{
  "n_layer": 8,
  "d_model": 192,
  "activation": "gelu",
  "norm": "rmsnorm",
  "positions": "rope",
  "rope_fraction": 0.5,
  "init": "trunc",
  "init_mimetic": 0.7,
  "optimizer": "adam_variant",
  "final_lr_fraction": 0.1,
  "batch_tokens": 65536,
  "seq_len": 2048,
  "train_tokens": 303500000
}
Each number is 500 + 40 x the weight over its row's rms, rounded and kept within 0 to 999. Layers, rows and columns count from 0. Numbers have three digits each. The size before them is the row's rms in percent of the matrix's.

# layer 4 MLP up, 768x192, rms 0.0798, rows 674-746, columns 0-95
096:501480546538510503453532524515458505617487493459506528500486505487547418495500456489550529402487424501493455502447535496508464473598569556488483451540471490451476516480520513449528482456482461483478471447536500474412406545546500487502483507487410535508546547491483554585491523418478491560
103:479511452521469487557541531505508461472521557449504479503507498505502456524511538565516461484452512485555474570489576512539431547469414475546497508439445526539496576527521534551429477495402447609521486478502381480438552462486495392505461481501476561495445506465494477430483593456498509479
095:546479468512504408581529507487555497571479495458448503572436510515511484461474523461487524468541481502481486557509418528452489476561591531481497502487412518564537547488545487567472478481498487520524555498519534444503544553554478591516495537552482561480392538483528483457538463484497562462
092:461505472485521537491545497526554521456555488439574559486521564487461498474503511531491412497555528487491552519487507532502427541561555426559460517426556443487471514443422548484545459471466566448520443439558444422488500456445572482530491462495505509516537511520501540511513498536577557526
099:528475512490522504612559520500570480518542468487484498511512460540505452525447569568501555463542479501491542501460423416481460518455522414467538497538487499468488520485497463520565477502499507526489517472451498394464526497476538476529447499494478505529534505496475533464541538513407524495
101:459482496514541488517504583546558495581560520449549480475586523495549450426505567455491560455505525517456469532451486472568459532419546553492582433549529479473520593514503534559558454533461543455447513390503537449532489509486470474486433522462498512513470531553516476527558484437534534482
096:472493440530469441472516547452509506601495518501529492488525554460452553448478472567520506475522509523521497443508503499495491429485446528446512437539471521486484482408533444539547519535408543501508497551492497449509443586449441516472509512490385516539502475518542488496558463496506468497
106:460464529509506424484518428442514509478535475488497481506545552454483458455526490503462458508518479462499518495481587455562435550486499520526431459556522579418527474488498430539496461487473411530409458473474580506440475493522517452488470525561452476530494535572510543540485510468508484554
104:449433488517504461601523488457557492551509476502498476485472435569527517421455512499564478561524520494571508508489496505457514466516535486445526493537486485532427507469556516528449453593518450536487561522527533451559499496464481545513505506479496567533497534523601472491485442485552505479
098:497470529595492456546521489453505458479550487505553578503484438434503499445490407576509541493495514563541462574481497456558463535468582556544459525490437457517448542453496587552486491470501512528482530459456554402475523518595501496496456618453457530463463434533480547555489515523469544514
094:495517468455471488569411579456497496487485454531479555487491541606549497462513480464544424535442503475490559483472482489541422450528467526540477489476466443503511446553462488440449503529476457494439545447484577530543533467414554517504478496465528505546509516500523432469454496529483480501
093:517462581514491468534532452524471528508534463460492532505506563454519551524501500507568515454512555559516526520516521513532481572538481424518497453506464554513429549451467498503448452469515543590491526505535630499481449485469498519559474434451453595571483543491536448477495487529468523544
103:503503497498488507475450497474460430499570576435530493515566488508460448401511534568534507492488493562497470570473548579501468523532469511474510494490445501465498487498527504488520498439473492539501458486512512489477577490477442505464468445570548506483459595498526488525389473520558524582
099:468468540507480507526547478497493565496541460492537527526517443488474489440499532455485456460498515454460535506577505549520446397494536558432467517489451524531504476450579501468524498540460454474475520461387465472539552497525528495514470570477438486478499447576537548531502512469514556464
091:534350489477482522496562546486561418523555488486488518537496553442496443447467606468434526497399393531478515517518429508512486547498521539507545500557481453399502559518554496513502494509507491476451544468548509498458457457465562541485417497599495557548471561481575488494511461508488498490
094:450420561534460479437454536439446592553516521482468493546519555409527506485464523449509467485466519493528460512452505504513469486519509455458558508522503500519490527451455486534519439563476418513481585490503504496477502473406497488501461544466512492511520501570575530424484509538561499431
107:576459446457524440546460574494489414486486494514508440394522530504525498501428538526523533517531508464475465521480512490480488538428533466479519458518452535445543474430486552513510480441487507515476526516510553525554554520487497473469432448435471470497475443485523554502527465494535526523
105:593474536508532474433380523479490479501535470464465473568449552461519538493453602624467511458515497580424510484471489545531444474482461530498486498460501484496514521483484538522483424510466554578509549542465544465531460407536519487565461464498493540473537560552509475511484521492474456493
106:484485491524458516484502562452488562509532537481504517531542425455457450417430613537535464476554545459482481501490535499532475508495530482429456555554578523559563534486494521534596484473460481505538507471483490457457481582510489446580453484449487500473481515535506452494475498507526480534
105:516453528503529435523502450450478546458545504482522572490455512436548497481529524512547494549516493515514515572550512485514517516429500448507490459521483560493571590474483513543490476534555480465490493475515540453460446542452522544524533549533495570523541520553477539386487533499468475494
087:475489500534505473515536461520545473500517519479547503482477593444491496490428476488493497589592528521444481512507475473502461442481454534512490511512539555548554553465470471483505518478453523493497520393437527478490534533505469491501526544519468496488502527496491511456493409591551581547
101:541452515530485460519496495472520481520567469529456547515436461503453443439499562501521500561508516440515507589483492501525486512459500489557477547486463442439435549456493500439450471534411513582583512541577466458579526575566537540497462528450527564487491539460557449500480511488505514582
109:555490474549544494451408531400523500465544484467532530468490463453489491464466504589481499494538535568424517509543455504527458538485539531508466508533582471506406560458467426543468484523528540454474525463463439477481592533525501543494490517517480485440494461515508501537506444478575485490
108:463441575517493425505441497505530500521538520443535495482596439508513460502531524486499464473492533426529521541519524471510517551509531510489507518496432520487438595507546487458459411499530573469468494498445489471552490527440466526495416454455492507501491522513482488492436552472462510533
107:494479468509585510484544566388571454518506485487523470481540515545476525512453467500434489474477395470475484517507481530548452484437436515500429534475467554471544492493501566518496434614519478442531476500464525528441459430445486534545507502559552513492450513461541436538538485506534543546
081:497460510503510498498535428548539462538444506495493472487543496472541518458498517496390469550514528530515514503564588475493497502462400487479542542506559552529539534429471543544509453568475616451524640510536509504502446512508514501523425495452439540551542477532562548471449568502477514419
097:520456506569476454498521486551458552495496458491494517452506480461469436478586494458507444546484538459518562549501499517515445507564494490529460518540501477485480504461515516499535507530523607534443429500457580452503491474431506494479429471431449433518522529545516486519366507530456520509
095:507457494489498499510510509496513439524577522485495444502515401484523474491483488544417478535520518552492550562444484472494432512473487563499503544440532500491575516520554510478505471545411482500526463515557430487555533494513513505539418578499460464513498514531542589520562575505500495542
099:554499527516503493538526519449466510482525476455508553552529480522532506507539494510472486484459460514532479477522510498535471536613490544430467491486424490571451496475496499529458462430496480493535550490421521486498499526461494556472449502501495520513452447557463565495487546547490491429
104:527467569621460501487485490463531527531543458456543598524528516508505503468491546531516479478468540505501520561512504502522471563586480475457545486573532456594413520508465557459520381536442436482526481486474542473503475488446463539426481547484552503490427520474556516551499461537487497553
103:449496481462543481552479513467499439498500510456522495483494456517488418425498533522405516469447507516499460534522563468516487566520515504512472531607505539442533518464512431500530482531476486446493454544509562528455506523576452473502399490498467536472535466507522478477445557480462504530
102:473501440515497474463477477461437519503507499452511551526442491498400461467528537477511454461506556493545471481567503535524398547496489502469433440548568485481520546506499473485560516527498522475458467492520429514486518557467489485511480534580394547479498453442529525489514499496568499512
101:497454468482444519581528481521478563479541508497552529472519526533478568504480536519550476561543520536545503482536491492540421492519558437487484455536522513485472500493508510470437595505495475570477513447566509402501528551506537486497477478476518539515495482439512475392461481528470503436
105:516501458511528502542508565481530536553531467457491536505521516528434427429472514601467484450459520553534428434502449516560550558378524489493528484557531533488560524583456521454458477460474518567522469490519448500487483460434515515479475562541505526502471485562514447470434513469550455419
113:529482479474474437461490535448527468509480474482508527522510561519579440378454491525483615483494548511499531533545501496527556477539438490464484526459586486488419459488520447521484491514500542470435503516506533487499488553465482501524451521502497510479520532507543445551490467449515495459
108:434428491575495497541538529510495419480473525480492444551523548460475448483456512520485558436569533465477539499519482511587437505493536488512513549531487477454574546465498505500481448549513487511469520521490452518524526520540586511528499481446464472485528477495521465486410506566512527564
095:434477471530569452513488476481505522428561582506477508529476511494537593492538528590468447523521439536569535452494450513483438540435483483498500540510483495479489563471501576415482455553529548490460551467403592501521507469485485495466458483566480607486523498533525497456514504581547477497
113:495507456474464509545550521469479513585500479427534517553532528528471511472552534482511499495526527493507490576471426431471503527533476447522543491461538544440493510474476476566557548471461523533522541565594473518487578559489543496550436533469475472534523487486546507489457550491529506536
099:442494558521497491489422542542577444488549484469485477472619427470482476484523447483558479501506479496416462522541571533522437416526546547495429509483517550479537483481568468521453510422499532578528536567504493506525525583494513481526471504504456472555534522518495449479453535585599544511
091:492466488510515521544539505470509392551500482495545494450514395542486490503482507427469437506514455532413507574500529463510499458498492477493462476554490555513471521550487438514418475494509529461500486392509482481459445528486461506484495504416521466481494503562466507458505478486505442527
103:524466559490446443469553496507452507562517467474503526543515540538594513462551486498486491433410458600547489473515542492518521552489492465480494472540503548479473519425449498468498491488501478474648465485465562535483466507489517458458484496427493460481555511561435512499479486541554426470
099:473474439501538457465478531461504460452484497464487590508566540549445486440475563504447396499481538547473512544535607510539506512437460530432467442429545579505513506525519462570516469473430497511459527482506511489508488494528487584522472496484546510483464499534462525479497482462486497447
095:552526525454536376507498469460472591514486523380561499519504543460543455477528441468523507494484533509500487517448532568547509450503410518532535514536466496427546530440525536477499484464503457527451521448541520496439468421450476452501483520517548522505498501576518517472545538524506506507
092:465537539531549512556513575494525400451558432435546462419485465531520442494536476478492511481444578525507511524516511479489471548504498478473453465506480495476493498485481533488570446533500543560485459399503563479571499508530558497503508509456497485513454520499484451517467529450483436476
101:475502523508484498539481532506495463501577503496557531555483447491453488509507460539541543436500510495510511511497459501539436515448532488521443525499601524429478511548547518539523536497465560504505565556501487513552454545504493524540452503401490503608520529509509434460498459535478447470
102:485453474529462484531445568508539512440494457467499507451521509433493541451488529500539457534541504481436431424428526488520521571488560428538524524497463459449521537478491479521476484523435456468526521475519484516439486567551473493518446530487407596492506472522503476453540495530540496551
093:506461482551442475448489503461501562486469450489453558453473536477424548442537523573443518522441438585426512484590508369534495500480500424482499463484502485497567541504533502464555445555500458522543452445417530445438419503508503554605529469567461487528493477513497492462480569586526484510
105:401512545575499469494508474467502565564533492473546491443590557420465465440571539526447529564527505541475531512490498470493427530472509501527495489524468493462508508439450563470538461539478474488489559464398527454511537498462469533472502548482526585507517498535509549511555518487545511520
103:551467483570548478530438539449543469496544461478542482492495439560487446487485458559451438494474442459423581554457580488497510453459407459474461459509525523490524528455569430509528492449513578464512500478494487472506482464450504432534468483521538504513523518548543587482468533527479476511
097:521491476489570445442504574383546513453505463515527433437527480479533451472500526536483593492475473536477491534505465547532480440415422522494487467464563517504462503491535566494568483505534493502473504439467511458455516485478481518464468518513450582528560423533457492497475516507518550497
095:520452489545459492574538509475473496571546464502567470492517532523559459498491509484456532558550477510434426505581490464478496475448518462539404538511535486483476506524522509466575466500487450509552446484460468486471454524501435462590458574499475464478518541490498494471482583470515544484
102:503474486547521466588561485491447528423551524525515579430502491498440500502488530507496456486499517521531464577552529453560508479491541441456511492512427558422531568516495497505569531541498534552498494484538457532456594504541504562517461485505522546465522503518470455457465574461594486504
100:469476504471466429490481516506467471530537487495501523517492527510514483481494523495590471497543535505477514500543552578544444533486534576482480497511489466525480460512495517498437524533484444582514502520468531484552531519576534509485501486495400507568368451423562559437419473569544487469
103:436480510523528485517534523524468483534486516474488536427566531523485453450539508576499478495389479497444488503532459435489426510583512506485508455589512476513506500525493524523534494517452462485527609489461456503543472525527500456520453535502518542507468434511536534494545502467449557481
096:532479502589485475476439463504521500454499406453507580450510484483454496471520473477472493528464493485476506462556504465501517456410533528475485451564461567584511503445532445543537485477489514474529533478488455507510541492531554518545505463546550511485448529544556460477532468504563465545
106:503471428503488456492480531393489471529489457474481533423517483514500475446456418525546467457496479497537504549453483502535471540457502482554461480481539521451475490537542523502598492529457457526545517529491528413463473547541495479546480489546504474582473485512478569577503547499558418472
097:534463531580493441473543528462499469507547499487507505541444493375513561492406479496459509551518475506500499495529520604540433587517502432526562599527468468477516528492482537534488484470476502453505495523476509477556579526577536480472462446457501474516484487466474510402461504468535519437
087:508508553535488524539525424476473471514559474490527487442441530530494496474414453496509487493430466498500524473496591523535474512531417422465449537462552556527516498447487456485549511495523503526490496502468552414508512473470506538536480517427472500430497515454500524510456465396534524470
090:477445498462564510500506593530446530502582477468589551503514549505558463495526544565487555519465469541465473505462578541495487489393505502480490454555456504518466514555483533551485452475577459550577518468490559470532516551465539503498455470514471499578519523514556519510527541489478454448
100:497458518479502484512532438504468514493551472494494530448544531501489474478602449588430515453508495539518493519511507469476561552478585475519505493478525605484504500433461496402568517501513510568507528528467573505560491584439536556573499453429566478528449571556519442445523544534498526491
098:467500506495497461541520536525569516510490522461509475511571480482546495470542543484475572546557519484474549531547557521511529549482554608533530459458490541437502563575494537481487432522475470467455488572528522524504516511506474429488483434508507508517466430510543483468482501521474583521
090:483506495424505404511430453494568547486495553433490531564469478462481451487530538534487556517461552534556482526479471483506519484476555545572519534543515518454519546495509456480506575562529539494432472564567503500503561470551486578452447539543448501483478428463480527520505487414515570526
109:489469514510467516536461481471482471507523496442524477549509490417465452489434488528514540493464540480461523588496504562463518567442465537486461516563500473479578513505474499457465492504539500545492510443467526466491586458575543498479504523496415448491501503554524474452463501580510474482
095:561486502439429493531566481457435552557568466491489503494480538450505529466488459514503492511474504565519413494477484409533484448454477508581499538506473518487500512478460548490497445462457482538557495459462501451503545500461539500567502586585513477446528503494513457440495497451439482514
080:373435334540638370565379523523484574561473494547545509473519548507450480496487540523509479491527546529505515504502493473577504502462495465562485451551525590499500460482455490472511440431501511495562473470510435476526533494488575567484510546475490489538460493525549460483532471531454513464
107:557503512528509486475491522473523487524565495460523555520489484527460421456523553477505518502516531502535425613513509500561498513482541495591463459515399516459487453547579573460517418579480454472501484472554537506532464535488501486469449475536568555570410488510546488439492457531502553510
094:536449466459502486466415502454579517560532563487491538566542494430497515538542438562526458424500491485501512547504443478519417510476486460511405535537531489524508489455525498474490429502480479502515477536467493490496459584544446517476438563544550484506438567508504430477524530585561479535
093:449445532516497409436547523515420515490524484450453517467469490406507457497506548477497479514491543538423505486482472563547451577478479490567495483500456511490533527508493460525540532569475542484454604468525445515551494521400586538513498436455451476550442509478563445499539473577529508599
107:525501508534532478497477490516481433533495486472585470445547537484433503476546513519538531495524452450532546471499497480432596507492509506530448558554432531516561556528522473582508474510498434460530491498540500498510508517438472470479485492443403507548398505451503485473466501524519487516
106:493480454498458463452493537483507490506499516469542586451470530467588476437495499540508438501441430508476505494463542517498440495544452495492502513501511489530516536525496506517506530551435462546546543434593481450542589508458544516625500386540536504562489471507502398487530498457532511545
096:468508505514510493543466538405464475529452476489545583490455464474422509479493515490513453442517503506499497547524469489545477543524510520536462515504582470472469615467544484444519466530468519471575442475506526477461531494517533480559403489487489559497478440519503521544529447587520506597
101:513523532565502504533444551508545520468546451465493579426479473502477443494486540495407538487462506435485439522464527569513472527508576460471521400546529549498484509445523549530462515498486500543487497515515565482500506427464459457463526437481480523514506512525531427557517493470572530466
097:548470452467516498537499462494577524477515487439547579500462566464480471524609440528442557478559499494502548502487540551549466470567526550458440494487496541562454523514535483597517468445455474581477605511471473511545532515434505436515498534553448421565477525466461461465528579513513515441
# layer 4 MLP down (transposed), 768x192, rms 0.0749, rows 674-745, columns 0-95
098:542413496494533438547525402465549510418472501475525458498515490430507530527476469467430521618459527485518444504477429476460513521463449515514476516533482590594468559504561504484592505496529476488494544478507557500521496540489475488494512569465500386500451538556510496481492515501482512447
100:501472501501555528476459492516543501488500490502623560522480485517464472509563498509521441514575564430446481432552474504520421490493522464476492510459507545464492461449482436569545516477465519492475518481464505521550491565411575577493462556526565487537511432517538604487518472523497552409
092:518552455395562434472522538491566485471494482462554488499443505529507480484482561503506465539562485532516509504482512493551496432410505530512483482509426475507464447488472513508563526493482536405481458440424511513499561494579487538603461506467460515515504499518497559480469557487534401465
088:524476515495482469493472468567455481515511578499444424479449433534450458489512513472476528468478543541479533439490451452518558525480502535498549500499511476493502480491556567492386523536523452548440435532577488537509490513622450499484542488502581467534423527497458440538491493487514484507
094:493520492485487541438488517572491525477511506468441467475457577474442492507540481447586495470513496554515478564386583462477535471506483479513459517486487526416585481531419578528507542487487494545499518474540496577487509588527551530558550529467533528507451458563495397504514477479494554545
101:454513527512447543492497436523502490411524416523501468559454508494527519469480506443502517464472514514436466540484497479482497535426487465567472480467536520449555508480435433462422555479482480505603576538432506557515496555458505516458456529476476484442443497563480516431437475463496407474
096:492517534457428513480475467483461515517467463488513613493521533480506507578502462497514492444514423440480519532502450473481539513488547523519532513476427575486562479522455540468438459404543530529425480527494520553496498493497541515492461566517576512501486505472500503531592427440518595508
108:463536491542535525495459510464457465491451420506460461420554506470525505527498518522503550490520417494506495441518525545480447481535434584558525505498548515494574498520493498527518542538496565430482484544484499494526522487537395503503505542547455539527564499535554497486460521473548555479
102:501520476434489492438542558517581462551420537520484482481544510426541562378524533449508513489485553524469483535482461486502513548471397456450550480559454538480517503472487393483509566537475461516506481504568463511541544469515437446542498494447421569482549488531530499482482487506532463460
096:490528492469542528480455530510535496514559528524509423477457511539501507522408538380451522487478411469478554507452498411423475473504448446460411447499538466450485507491465474479483441566517451529498535536470491532504571494500428533461474464534456551482554556576532452458491476503434563473
096:510420511460508511453536529477488475505497489456502486501527498494420530480467520480482590521615518496511457567493473545488546587540447530424579475561476482525519539441496486619526468468494503577507479462470482581461440478570480503509511505574549453531487492511487565520498504506503479468
085:428445492473464511479454509511524519491471585541505515460497441513451479495478459511551518569488497519432530509527509510456459420489536533430550524483538441449473507566475456529508513516498471495484551547518522447547522474524433614483558546566468482485523532528544495448510512492529510426
107:579466518489464494510461460536563485442474481494531468469498505507524503495520521483558435427471538490490463501489488485495434498506412536518527534448559487535528549600531494506461471526546512503504535508493513543530518551515502457495454520454426485479497490467431593517467550516554515432
092:567501477497502517530516535531500505462511475429517473421520588446493470503440557543565475491497492462510530511514489474446511485473511434473573468522569555508568597554525539469542542520553521431529574451528443523506565502499499531468514448495483511487501486478470465548467472548567530514
096:458404440474513460452400618475443523497537599562468413586531541590560483628478475459502496456484509555474505423521492508485491453587436439503436552462437512543526430424505516510442468467473468506533519506490484514514505511484530511534478515486514531521490503481490529558511489484497501518
106:467527466505487486553441424520498447488478490499560524477457470539562533567487452444464551474473535508553547544503490477521475496555420541559438510462531502506479513504530487449483504465527514477519496542482537511522507489450595530523540492442423525530459504447478463552527490507535454523
098:553562481548529516516501561483548573539497511483469517492530514546481471461473463465462499439471435497503540512463561487503530452506526429444488582480528505544453444475491479512508452519561526567475453513490416487495505491524535488540475486573481502449553507453486507504525505534480532473
091:562544505560462455475518469511555546526493500505494459510551485444478481486500413523483439509433573426517466539553471430461471504481533534498515566517525469439432470457598444455467581507538479443529427546497422518495463486499464492495459544496486465430443507529441521479571511498516504524
107:482461501547481499554543473499532566522468473484474482531527510482509480575523558474519524593503499505488432537525485544443534507438576489468562503471516450508548505518472479537472480540527418458559455469480517427490544535514483511555456499534510475524549550455574582479560440409517530475
102:551544525482548538487508497488580509471550476488499532537525629468526455451505539505532467447394521542568558487571406469506513487459496480494569517487480494554489470476584533464541543428455516530486520536585480541579515459531528490504443431467475520517425489486528539516497440502514489528
078:553495511472479512463515485484501484511414517524485468444485552507455427521542443495540527523546542441535504489478452416473550549507556531488631487464570583535534477540538564499479507505613472474499483546549486504519495521511510436545562515436471502544475487526475507539469418467457502491
098:473465507477432473514549480527522556509445503540606554494536480475528523511407493431533497553592473550463493553487522527453482515573466440493500434529522493508493558509489471457554440468519531516522556483455521512468490463547543512526501533493434515501508527521504496493419458549434476468
116:541551494437504526458487423482437473505476541544555511484478416486456534498485546495429511509497504486548436513488415554552443522499458541480502543542485554449506520523509470524523531537518443476576507454517485473525467508481482489499445461529443448471566505492517505504566473512492527493
120:434448417515390441526483355543436534444444504520509430524527473535455536497560486524481529493538533487551520580444470512525459567478504534518559558505495475505466562500510506491420442445489524509553490472462476519487479479470513514519497452451512484537452473509498524436469531469472528487
095:507534466543491492494540453515450560529442522484504507439548514467467538528494515488513504524543553496482497545492499461485520494492463504498555520530438613553445578401470424512542505499499557493433523464490413465502525501490457469536481545487502410477520446471488577526577530469514431523
078:457519469513573534511509482551549405531569517516527499517441486586458429515495528517512562541481414468494522467477498433475492544528498607476525458484537527471428526583515520544471479473500388467483468489458498556379487498506529450472507500520547496430501469455497535516512550445446483530
091:566520513455549517499509550502454474498487530514477485453560539533469582503520457479491526543512523444412505514480472563505442508526530556482465483499475516573611503481544520477494484460498456570499493472521502568430533487506512564493501519540491431450489539480516531569553392442491491492
094:488494518485451516460456487483531569535477421506527479523481521484545517553527505508491510435423460504499530525556525486488503518462469515492521478516470433481517486459473460530516566514537556446526476483569576476536510487414516559509542588508511556515550504507450473494433451527446532473
100:560495529440444485524472526463557495512489439448545478480460489531494423452535553592479461462522593526471448528486514460473526529421544412463539530444526536538505489562477500526527567543499442478561425497439553486522454440515496445598467551466534534513530527502521510507468501469506439477
102:566501479450464526534512507501479511456486465452488477543598534494518497527530468474458469501448526482564488477566516537475539460478512544472504438503464480434497446482522551506510532569442489590483509540538489511557559474547510573501554482609525568529497606526476527510540456513489501472
098:531479529539525504554477498515483495555454524507527580488507466541467544519509525525530460485546410489436518577493404518514406448468506473584547524448510513529482456546550523470479532440497522568486536504484451546504531495495497531493583474542488438561527528550429487520569555519559433492
099:533482404512534517519531463412570484467473503538408504520527473458451533560522546538467466454441470468528438486488493468489507494498403473465467490464499521466515557579472521434469527459511441583489463473431538477586551488429483464482545546458459482511432490516431482519455445496457530453
098:567571481588560451459494549503482449473512470493432518550468503499590467523531481518505573457533462517494487534483567508473459476546452513492541463503503503498475435547548541499501439467454508492501516461485501546416469476488478482487483538467521543482482483513545609470455508552451500500
110:495406557509490509523496432529475507515489482548540472490481481488497479541512522525440465465463449491438521493503427507462403501453546519526491540507449502523516524530486511522463444525475443509537500428523477476483514512460422429526477440467480558516506501541478529465436554494508543528
127:514531511482537451551499494474418491546468403517546552564520530485480540487450560527463580454508451536485461539451477517503520588542595531458514530489506573542548526532588489523452472537441479454492471439467534564479490541480500449476532415511476525458546482526501518529493421458521546552
114:516482494529461530508546499496459451481462461479600489493521490504551565449606420527530462507546449463437456525488520467498525494445471480516524478498542511542549469472498534516456517562531528448498492482565551516586456429459492496443510489579507496532479514535501556520493561410490542502
090:516523483423511549530566475483575496462471518492548518488584467519553472493484481447488466491514546438536514513449505523521507581507545494484520477548444495501542475514528470444543472445420579556513447572582516517551498559588487511505454510370476504529535455492438470522435504470502505542
118:592503511564500513483537518542505524488478464493535543493549488535484521468553492590443561471469526534505520538498518484497507438546444478472540448490455530572493559429508505546474468515482553456516446496540498534552544383452536489460495546539456485487566462479571467548530539457407487498
095:569488530458450501503488553485438500468524541458497542545572562511479557436474550490515471542494500486603528509504502418459530478506520564576514563475458509539528522561513502520497521520521527482473508467562501497522461598539481496456494529542614498437464461462597489523491521505519514467
090:486533510540545494524469558442500534519491472459517534601547609457560507506531551527564530500466497466554486430484520560546491536499535581585486509444479542449574487516573487530520477559520446509509577523461486516471567523483520504553548503607468522472479462439481527578488501506550581505
103:525494510492504505498551444497521507503600544451480464473484487442490526537504461448414524473531492473488487492544492508515454509446474501468566529512552482510515520528463477539455446505466463497517436459502482545502458496477537548519491464523417479480499528503524489523546529492447596449
096:533498493492479557619525515520474441501508494480529519429405545495545525525469549415568550484624496564479469488475420527550493491533500500512498534544517505549497541489521504496449568483508472491438493449526480554520491454525445490547606504460516496553556500516525521388487460466458570484
103:468471541492454489419474476582530459544539463533473470525535498500571534501512499536503502505585494503472565494508499510444489576427431565509503560469575519511545454570512472557534513509503490518567493477514490445510457540494520517530545531488558428528545520579516519506466462433521489474
092:457499499463508501449528530402475402467576473528463498540517460535532485466510447467460465524541505479491505546507503442543577447522496492535494483499489494516546513574542499502573513546490540530496580524537452501453528422487473476470475498486520585539568515503445402565497506571494446526
100:514509518538522524463510515461593567516587519445553504562488495496408480527517482496507442484519578541459507487568528502458517502561534437485505516522456514548524521442445512432430536457547499516559481510474457598469415502473538475459556528503573458457528490528514491518510442521465522496
107:435502505505476486530548517441513503578465435480504538487510501457495492461411566476481543498444516532482519473501438524477527511472506445443537465483485500514528533494480498538486507591425457507451453529501509486554510483499453617500510526474456433499504436462422455509494477573523589511
084:520471547489470445585520536495504526494458561496452455516531471527466530540559487475584454475533578503523469553536463561502554459596501498500546491493537487566512491493500467467512585493468507497453509502557513527530583543509510521402439466467541473471470447541419535517477462479537552601
112:527480495552534500530431512552507513581531505486478540478574471528454473500495579506473445474413470468530517477604532446464517495557514457443528522497532500490436600447599468525512450460454479444420520423575503555532440494448549445464533527392476532478468522479541546468429495530484469565
103:533486498544468546452518474540493498530480507436522474497564518451479547498498482503542500444503487537486452432471436471489539486522539490612509569459477536504431502513481494595489550456493452485500510467575404507507456422520574484522529494497442543579515486510476479494523542528582586506
100:542456548496420501430549479502488512538443507525560503461492519511526484456583457524488516478504550464503410600537565519430499469513464466516506513517490468548490471485440455535468539514482558454560552551516500494590419520554521498476508484532441520506568446549549454502495483480507466500
087:486421525498533544443464461497449556501548512530488580550488458524487468472480531510468474500475511477533488476473524526486422504503446545498544503563525500441493435533515545524519461514545507462483527542578529479558546504547448532454567481500505497488468494442469523581502550561457571502
095:509466530467507530546518480539601519568464535457447443543547487453574489472513519560461564583530469450558518462453504518449517562523526531496508448499435484557494490515517500589479477510453547478489566511471432533445522438624469439486536568474548548499459521456462527579510523504469518482
109:498450543490460538494506485499420535469527508549502507520523553544520538560505551495536522496465472536500546513551455417493533494471470481522479455485508519477533485466513545527536504561459524502549535577558516444483499464469577515492536492460476568433482519501487472544501525480500479559
111:492527447433462462526529478506556503421548452472487506523522541491503528434456548494442569525464532561512459530540452524539517509530501531580508548489526486453514489517445516512516478543450472413542464612523538488499579519488514522488524506551477472530459532483530524517415424480469501438
088:501475498418414515454506522523515574494483519491448471518501507479553488529500519527503558469435471535529465420464528503558516529572533472530607436528511499461430532536538562510462512492552493422439451502456474392535478529576474494587491501469478479454546483606532508491510512514432559552
099:484486524458535569436548485515549580477521526466553468495463510478414531495512490526569472528545472482453526413437509553516528577550474404534523534541456518578472506528432530490468487450587543447482525466490475441499499539457452481500452520479496458478484517486548474506539477525498538509
119:449453491436532451481514553528502429523523496515514487488550469470458478512485534562513455535480456470485451515507519551463503509550498546485473546503499377521478607464447436609516542535449465507493509505503509491486522493526501513466468442476488540461473468474523497531461513495434477568
085:525514481462503515416508519521407461481474565500515355475500498565483474534503514501488523498509541530525482487507510474527483454513494561563474482417525551549536462522546504578577499501491487552464492488534523545552509518556436531484526517478566487450504546544453601541514569521468537495
088:488556489491477451578488488488486517507496483552472474460487449428481492482542512571550467482504515529546488493517557429501499473514603513571434479439506463518499473471461494456489542496423468483471516573554459519449544497521571540478525551498431493495396457438497456510486440519551555474
097:530491494472550494515488506572478444492468482519512533570487462495464481523446442531498439490500488483524532500550540545552533501528509560520516421465405497462499449448531467464496445499464519478520478574401594540532470482444556462456499416557463510504454545539522525528487477447447432475
093:476529528503487529487536507492462506519479454534446583538534458466482451524449481479525531458521489523474540455530421489505449547459507433461506489563527488507525485510522441532497527525519507358522545478456502493559463559455465518552505599541501458504504519550538518472532519549504450474
093:564462473577513532512531575460460520546498478564510484402522553557492528522488446423471441483540475487462555541531567544441476523499495471410460509471462492517474454453542528495407440422496536506543548381407478516505453494481468512545499530449523550543539526522586486437483500507538469524
103:463506516456479531570583512498576480531452575499523494530498505487451460471454446454493493514427473553497512558501551528451484531540468402500500470514499509502566511546483458420490461491510499478447488494548491489538530436494474515477510584495500526473515545542545486489492436445434479468
103:485415501427485482493476445532507438478534475508502487449529419458527465551485477530542513496476462521516488501562510469503450567442586484400465525472505500538430467487503517476435556490448440543474468466505471501542465530505493509449532421603467469427446561539455538485530476515573512495
090:489516419514602525467498608508526540534494572535492528484456548573563469476510524452532492499585539514502483549503542513513539470500551469467466521502468576524478484500489495392490505445492454468566442515501517534539500512539553491507543534463538475515511507476544520513520499500443488480
098:515509505556473516557473518478528525518498440540466448513535495494487514496493415522578463474519412472500465444473514557453568545526560422428470487511541472541493529494575516414489559498450478501516521430426510525525509510485504472510575444432505472423465489463532433487531482552525415505
092:546480549565539483567571504507488519533486479500513501473467558474561489524454498486501573498416485468502510501457498502466459498481521464463522450509489464489547492492468516527506459466553540495525539429560525512481473419517510495538613439468545497428592418410557608487542493424475514426
098:534492482551550518496514419512538559464508497502502511514475501526555525490479446507438469487478489453550505493554473453504506490428496520520372450444480544528459454440519544504492475421456484488594490530473510530488534524527428448508521473491479455491552571483530441413517524468540441518
105:466530497526468524484532469466491542462524527502459425515559428498518532563423521527533432462495544494486521475498560505466492488498498425550506448481485529483520558541447562473512458518569539457462490525552501559481537470529471592564435471525537542475567549477473507481517443495504495423
099:516512510498508539448534499513449501531452513511525482484533384485521532569466489473424526583536518493561475495469508490525438495446551491520497525471539523486429510525479522457575516492498516435523462571424520501486509513552537521454475572514464519498420456539438543480462521514451452489
097:479574497493513493522456554430462589543501392496532519456524531486503518508492590531468466506557403509478454537541451541479462576535486567562525460536554419487527494504530494516628479531486402494409507522533492472515441493534493517522455501520498501510484446481471457538461555523539530538
105:510413475641504499568516486506505550512483429522539492381497466466586530497464457485450489497474480466484566480437516523548437440468450521492497508502460548482433572553434560495479460560547528549474537565473484526523497468488413508467413454481504484530538534551456528569454557466512588543